From a checkpoint of a small transformer trained on Wikipedia.
Size: 11 layers, width 192, 6 heads of 32, MLP 768 squared ReLU, vocabulary 2859, 6M parameters.
Architecture: no biases in attention or MLP, untied embeddings, normalized queries and keys.
Each number is 128 + 24 x the weight over its row's rms, rounded and kept within 0 to 255. Layers, rows and columns count from 0. Numbers have three digits each. The size before them is the row's rms in percent of the matrix's.

# up: layer 7 MLP up, 768x192, rms 0.141, rows 404-435, columns 96-191
# down: layer 7 MLP down (transposed), 768x192, rms 0.0703, rows 404-435, columns 96-191
up404 094:158131110138109121124090116141129135123092130095135116208123124114110123115114121081161115145103110070116147090176119105144141115127161105115164158090119075108124117158157102146111115120155138163158136111137138113136130129126137132119155106129056107152141122117147148125137140125163123115
down404 099:098089128158109094129125142147180126123134128111101159106136157153162133101126125118120134106130131148142126131116144112101171146148141095148075175164080134107108122143094156152114129150096160127168096101124082112120123141098093072148094102139139117142134119152102127137147150166133138137
up405 094:085101104169097117099090118083111087130125145143170137172177128145125117155162125151116131130114086141121119117140139139120141157169123144126114178115157126095093116088131151117141117121173075090153117165161107158144116135119153120082191124124068083111091127162161133119115146081138118120
down405 097:118173121162096118154140100146108112136112111138122180129095127152132081139156136118143167121122145109084133178092103128137180103175107122113123143120093142142082128108124127135124101116143128104144135186122120092108102147098076138153096151152150149148152134145131162096122140142123140139
up406 096:120135142126130140136112113130152147132145131070125157112119123166113090167179122084136092125094100183119143134092154135128119149120146159116097103123114123139140126132095097139141132141112103133154089146097132110098143157127168145136161180125145138151148137161117160106114184095120119154
down406 100:121083136129118113124119095101123183104103175115138136120127091084115150117085128123152119143122111180141116147161133101121100116129124186098129110127061137156159148111084174155103173124143144127125140137120142131064120148140097142168159102142139107146099151105130139143117147140081110139
up407 102:157093146177134134121151132079099139095151141071124124164160173134095141127099140148142104114134163122144134140139144144149083137187113106127128099128130133118073137144126142130134127174149119144113124121088110123133167140103122087121100159138163151139099168144150124118121165087132133099
down407 098:130112129175125138127151125147157120164170124116121120115133150108107138056113119117103123108162124141132142114114130113167133185150119140117138145134154188153106122120147118083124097070103113106124109119123151164133099193100105111159117129138147150094104141105136112138085113160119126111
up408 100:118091145181084129099135138098170124133134111118123135145125110130112128142108078129180139140116125122120110130076151108122155176127133142100133111090123161126110135161125137099145128130154116134112093131148130117121125094161153095126137142131152119132134123124118138094140161157133126134
down408 097:127129119126119136140134071131126104143141140110138147122142137120116120157152105103140123112108111139133118116150164149110150124136137133113131128138067122116101121112115139121132153140123108116111135108159131149156135147130156151169130134111137123098056137142159104103148142110081137121
up409 095:099114143142133172138171132134109106136152089133114136127092092128146115188142110132117125151092105137130146143128082152107111061146151121149118143098116129114121160109132101117160138120105122138108102177121148135123075153107105165126156127050122161119104164164088098147090129109135120157
down409 094:113143133097148129107144136143100127115169140148118150099106123177135121150119168133116088156115127136142110102126099108120116172150132115132082176129123124109100140194107119109137145117172149100112132133106120131194088101128099164105135100127141132084113115122100112100092119125125124130
up410 103:095062134115126113120112136125087135098102130115151129118100124119146101145133140141110104159069171140177106119072126071128071133129129124138103133117145129136179117117109134154082117125113110102107107139144122140161120123164132154160122192153143108138094126152113153121152127099128149162
down410 096:121115157106155108113141128128156089112151120163089135122108128112120114100102144117132086096127135112124145123145171142117155115148133132109174148105135116151106106135110125109132121133152176109111128122130120136111148084073086151121078118158143126160170152130115121139105109115116158089
up411 104:135108124170146145143131141120146139160136123170092091177120111126133119118118160106130124124099104141171150146148144105140131131116070151129104154124149092122152098076095110150168122128083141116127085108116165124154115117123083156158165143100077150116117142117126158105107075146116110125
down411 099:113126123106140151106130147134106136147165162166145118094116124160107116092111185101122143129152116091116124148143166121128155144162094126144179112127146113130113117093097126140138143114148058106177109150120136126126103115121130098110124127107153139104148162088093144147140113175149111102
up412 097:158115147173166130119088116135181099167108138119146149140148149139141099140090160156130141141109169115081104167142144105140109132127162170130076120117153122130158092142111132139101101133130114110143127102105113127139137122116175119124150152125130156180113121126123136158121147126137170073
down412 102:113093106146155145108149109120132100092149127101161113137092135135087096156151149104124109126112166120156104098182127082154124121109150158142115122165150108107129162153145102115115083104119137116157152140134118155087154130146171118096114128175142110148132150116132137134126109127116165142
up413 088:129128135138146160127123145137115106130116130093096107134101105106126100127089114141162132109122133112115076090166141131059114149155156117175131119132162129107144154171123088156162190175154102121171129091127117113117135170105154094139117115108162142128147149113155119153127176131150131151
down413 094:142154137152117142132100107066142145116196109137125114095143114130107119112128139134110136136148133112092136146078111102170114133085097140121108131141163111171126130142117139162131110068111157140104106172150093133116145116109123107154101142155108127100103132112127160179137150144114116119
up414 101:114069154140104145092116137140140123116135105127136149169123153141093172120185115140142161159111148127124125118101119122127120083118153133150126125112143123141113094090103111117168158083133111107107154128123148110156108071144112137132165135158124128147172144153119126126113109129107151133
down414 102:137047128155141116116162168135155149146142118122166136149116126142104104132110124142156151124135089095153141144131129131086149088134128111103117141144166138187136097150117127082103161132113146134138093144160149094128124127117056136099137160133139134148149146117137124104118115136138102101
up415 104:142156125112113106124159146120125102101173107115151128159121156145159102101125159099116138087101138125149099131117124123145135107144115099067132134152125097159127075160085110098126130125118097121125110156134160099131157127153164130099149151179173122121114092133101133097109089124123139146
down415 096:158124136159151087103102138122170118112156123143120128090163089123115165174131130115132141101143127168086160122160121075135132157131169096134118108155099148100099133110123081132132147117113130162121120112119074139150108120124146121090091139167102136154102164133121121095074110127162130056
up416 090:103133156117102073127118122123123106161107157144107142115152144110107135178119122067159134114081177168173163114133104153137176123125137094129135121096159118125166130173132138110121123117152108148134114103172117131113136139149089130163127136128096083149102121113124155125151117100197118148
down416 095:161159143111119091133124119105104123103117156157112144103166115096088134176112107094106177132126122145154128131148112165114130168143169093124091101135167081104135124140115116091124105099105117125156143110150120097103094140143099168161095134127093129124136151112164114143133166110160120119
up417 100:178118147122118138155133115155147124140154136096159118088092140134138125100151169155149107166135138165162139099093145106142121142097122114116106098125166144094148127121118147091109148133099100085104129122111115188143123121180115141110150109109122139124108140071129128129130166123136130099
down417 105:138139076148163129156159114103097153140151106159114099138123138108157145122136080139144107131125121158146129149115112118161140106179147103155150120112091152168164129101095153183126106098095145154147137100137163109143147125149093098109140122160161165127155108121089129118141161118098090112
up418 093:092104156109131152112123105159108115144107148141133145146111102148126104099100147189136134136123119113145132162062147127148158141155142119102106175133165134106146111139143156141080118148166115139135104121130149117063153088088109100128125141099091131121134127156179105124165121106130158135
down418 092:126137113152167144099139085110144095132113080117095158073166109114169113110125133130142135132127067139146107123117090145143111142148137104080139170145091116103116142104134099169125147113104127177146128127132124170120098129151135134149112103124172170124143177089104157123149129110114104140
up419 098:115130132100093122154159143091132107129135133128123112136095143096143098118130149104145091127100077151137105094129167156120102099142095088100105146103090137115158126144134144144121094130138119155138086143112141107167085135101162180132141129173128141114149142093159130159125128133163118128
down419 096:125156085129114119139093085143153116148118139119132149068129135180153155076172132131087122100180101116128152155113125097156076114153147134135147155159087084104085136159152199127148091152110106141125106136147127113121104137150137149146136087128101148125134134167115087135126133141166150097
up420 101:147082111160105160089151140092139115130153116132157135156112125151152103105090113127144113155092115140165155146128085127123121103132151169072141118112135177078125135140168090158113128124093074106114138114147135129152119134135109168144122103114112117142143140101109168089152126149118115119
down420 099:112131128113068109121151105111176129106142123128149088185128125130137124133107125125157128142161115139123112129187137145135128133124173096135130136140142150096106138161144075106140105168143155104147159119131100102134095174128165118119093101124112116103123128143179136110148090156074113104
up421 102:152142174168138128114121125151111141156143105118125087109154137108106124105157142153151106167143099094145146093122111139117142062095135123126116078104088147133161142081126139090102116154115111192123124128159148072122137116138137124123044143149162128101150132100151117144136129129150178113
down421 103:124150123097140118163088077083142133078125145137108103118150146121110092115094163125104111160109117128123153154124111110139113118110120106094164124124121097123142176123148157083106123094105095110118156122131102133089161108134124147174137087157147148110165167169129132132146137133158122120
up422 089:132126103113131183097127119125155152123089168134134155105167108135104117134117157113165090127137118134167162123126108115094120116186114122104113146124145108125137168098133111121123096153120140102146080166140142147149169104132115145132130124147074146129119103107088122124103144133148132160
down422 095:165141122117111136106146061165139111117120119141130098149103121079085140142142150133140129091144117101145136156142152124136089130126111102093136113113131148126166133121135166133127072121072102162099167133118164119148133151141111134158135192118127142153126100119082144167104147159115132143
up423 101:144100135182140173119149128123152121163157122122163136164102116147105134106158135124116110135135097178112170100107102113121103120128070141103136120135090136138124124121113175136154120129147140120117158150128170113155148149120096114122158140130135154142133128170096147084107084169142144115
down423 099:125128107104149162152138120155129145086188113121155128141106125091137137129107129083152125134107144092121146109114096136128154079150122137074118084102138158168154150156160146117128122120139150124105144122157152136112118163094127084133078147110146130125123166124110134123139115146084111141
up424 097:133104115135183160130111137096123176142159161136141105132145094150157066144143120120095100152133129160103137099134109107113116107121163110121115115115120101125145160123137166125160106118140118090164128166117129144117117110101143142123056087115130098113158128145133138123111150112107147121
down424 096:101123136098093115130197184111107140109144164084138139125153144147173151102110118153094166092111168114138119150145138106100114141130137148113134115084111191122103121115092157117101110139124129119141131107127114142118099118150182131106094135180174114151157126137159108134107098138121112151
up425 098:124154141102095138128101134167108154128113094114134105095158131119111142138123170139130077074106159070118151165147136106092137094166172139131148109187158097169163131156123124121131109127132148124113125145167141105189164134170117139147135103135098097121132162117127129123123154143141167163
down425 102:119131133113141158144138159063159151128068135115146119113118111121123126209117109133128101183123170142111097145168135084105154115098106157104132181112131118124154136091111128101104106103120123138173103122133196180098129143143172137146150119115153132104115116124139151128142104136097122111
up426 099:156123112130110136181109160122113126136100120127126089120088136101159155116130109121132137124101097167149130170144094136150152112110124129124168135158150149123106123124118135161155122141120139125121131084132098164146067114108093121125123091177140078085095119138122099123138138091130159146
down426 094:118155106156120168158120121124166138108123099105141089151165089145139150080145138143148136149125142119135104088172146103109121150110101111122142132131107103143105122149125098111100144086158155158123129151144129111081124143128122162119139169138108127119136125176099118108121125146155073132
up427 105:162087134080153137119171098141163170150130154155125098115157136118128136141134150155114121144149139115090162127115140105085104123152128118103149091088128126125140126116112104134105097100109120167146093129160119200104142120103141090140149099136130106113147117095165110135125140117108125150
down427 101:120126128149179120120121078124110122121136166150109138124105140118119100134146120127135124147111102071142136108151124111128113145137132134118142164105129122168106110174138131164108129143155153114156056124134187113110117105127148127136114112147100079118118081146164112148105129127128142149
up428 099:135109145138145132126139118093142097126126147127133100121109130161126103137150160084150139111117121160118109098108165104113126119151112115147147123142194162166132118132088115101097132163123108117166117119152157162122124079174133132162145138181140128158077092116107128142107133174111151100
down428 096:118166093112146139078150125107139093159151119142114135154095146152107104130130119106093176168131150091162143095173100143110148112125103123118109122157099145108118118094126164134157113153145135123135105137123095145115137128114134113146107134134160138173084137144138163111079118156162136116
up429 097:113169154144118133131131117154124131092177103100158124144110111152149167133114131074135120138105100097095090108174169096110137089074135136143168127108120118134150136170136072121101104132139077108106153107157119113126095119129161108122119148137102069093141151126119115115142103131152135150
down429 097:116138101124133108122135122095102174113084119117109135095156123123109095115100129149149132139143123111128104123127136149109127139131090136115125102100133091143107168136143153122174128129166111132141125168111105111109166164126085118120147105171090157134130118134126152162110148135137178087
up430 094:126134124103107096129122127191100163179105127114140141125135152126117122129105136177112108166120131142148141103123104161137115147086184099104104156130131141145070101115165131139088124114120139120098119137114081138118127137147135105132101156178144172088115085158128146167102147134178116110
down430 101:102133116132149169093116145153133129124146111145116097165123148076146103134151157098101134149103133158138138112122188139093166092129105120122152112104154134149128105144175142090104110145120100130123177062085113105150119164141143170129104135110093148146105123158105124159132148090148143143
up431 101:130115111135161159093134141121130128151124109095187159094094128123136117120159140120140110134128097130081121193123145137142126140149117087104144123147137139125159112147164113132100091159121122113098162113175138083115172141147133111092099116081114118154179122155135138157096110124123119104
down431 095:133185116112144133137105117123089145137093114132132133078137130111115131101126135083119130179095107183108112153118156106158111110146133109115119125160138116130145130124131147134128056125073113170111129153110104105147159128114136099142123119092140157115168127121108112092110131111114128159
up432 100:120068148138105137120133147093108098154121132134129129136168147153114121104135154120129118103123095152118129132098154118081188126149120138183121137107168126177124108155126092189145100142087113116147097098137155127146137163168132130115122100114141162115114137136149093133108122136160150140
down432 099:095131130122106175138118099111124104095182123096125090151090128129124149153141150104149137129163143134156102112120172140084162101122132106126133135118173163151112133097134116153079133100115115116107137113122135143109136157142130111108103108206164132116134097141110083116122132153123073144
up433 100:110132147118081128145115133171114119109093128170106112168148127147144140131174092151103131147120183131131142125131169134131086154111104147090097128121114103147125151104157134132142072142142117121105118125132122139143146119129147096146073161121109100120093117068141133126133138143138099160
down433 099:160111143161125092115103125142118116142112104126142148159147152147129084131106076145124157114139174167124140134097155132103088143146127087089111090112106159124127154098127135099137127113115173103205102135093141146154139180133105135108135128138119136130104176084118113071101087125143085159
up434 093:185100134125156145130146149116093125149184115131085121135133142126165121147129164099112126148097136195123146113142130133096079149141089125173129124135180098104119161101137112116122138152114133107102112122101149126151111112118113103134157087145128130157112140113101135141145145157136152159
down434 096:140096110156187124167129145080126133101120185126109097115142161163132136128121117091139123115111114140099183114092150155146128147132142108146150112131128129128137148089150101130122162147127114147114120096103132128148123115122125116119133128081125116122139116118116114126158176127137103150
up435 097:143138114128113126145138166138102117166121171138127130127156119150133094098141162134123137153090122144143110119113132123130143120129122177095109111161108123122152127137118115102139141114117125143126127133168138181163134126100138139096097148161119127136132124109088100142083170123128166148
down435 096:159074114122118131161157132110147117144138169135119092144126119175139149078155135138156103078079143141138109122125143058177164135136151124109117108166107098112102135111140110173129126125149148131113142155153138081106106097117169109102135133146145128143138108122105094117115118114128165127